Each number is 128 + 32 x the weight over its row's rms, rounded and kept within 0 to 255. Layers, rows and columns count from 0. Numbers have three digits each. The size before them is the row's rms in percent of the matrix's.

# layer 5 MLP up, 768x192, rms 0.139, rows 763-767, columns 96-191
095:129080168107095145114120150159174115113138107096126142143141147152141145156129152153099117105092111135146153102182136098108120133118147139084154124118169098165097122144127137123120097115091124160172124166117111124093181151166149093179157126144142121114095123086203187133098145082143072166
109:128082129155121120183116146134185139128181161171146104145153135119178154115124151063170147120105101171121138184100130099218101075146137175117180168126106109148126144146167079225156154173100100091181074127083075139133115096174107156118103169116133137197158128089150131217089118133127089146
104:084130150063095136159138177090106140128098177177102156067085124138115080190143108108154132173121206115157181078170154169092153111134105095174112197177113111098125148107122157098120137125073126099104112080131123121153143147165079150063095195084137081128115143100122158113130187118141140110
091:069098165114098110109109149165184171094106119103200127117162131135139085110193129050151134108160148139049124178107086145118086129138132113136142088123165105137104172167109148126121095193176099119067111096135107148162153162102167161141120125121122082070128132132163136099152125120136081111
082:133137148115129197168167199149164119118124103134189138100087180098175165137113090139139121134186154096155087115065130125110137162090103132136136130118130114141155099140104148150047196148131097177150122142135096131088069152165147121111095141115101107128065131111205140171087084097110078076
# layer 5 MLP down (transposed), 768x192, rms 0.0331, rows 763-767, columns 96-191
098:154178128091125202160145127123127155145080103126133210172120099168071198158122169131128106132087128164113137127139143127084174112077142126152117102153146127088156179109108074190106131130140129143131105114095091134085124143125100151150107160143109123081182217147137144165168100128151110087
101:160133133128145129135148111122104178184192174162105089093129159089208186154121168165182159154170060109126140117163080087083074126096126088172115152116137081118159144147148119101117149159118088136113086136156108174103101182120133124119096089089201095140113124142098131165115140159144139098
100:159133058111140160129076094102110126087113199079125187104138142124084102165117054096119107196118132140129187081139097158098025152123110152170088133089131104106126125109071165128125110119119153154133100129178100174064133134147130151137098117126162127113184075159094058144148113122105083068
087:113146118133119102120110122148129144120158157092176150171109047075063079143126077155124118165151111094141124112102074095163156120157124110147124083118128110169126151133150135129090092158133097131134154082053146122140104147103109119196092171120147132142137154112193158085141104154079133075
089:133101097121160181140155177150121170111130132129129134124121106136096151116149139115095150141099126112164101131157083090101054128051087120072139126135119166115134165135147107165062183107126104211155121135142190088128074144127116138165071116078040089076108114110177070173083116071094133123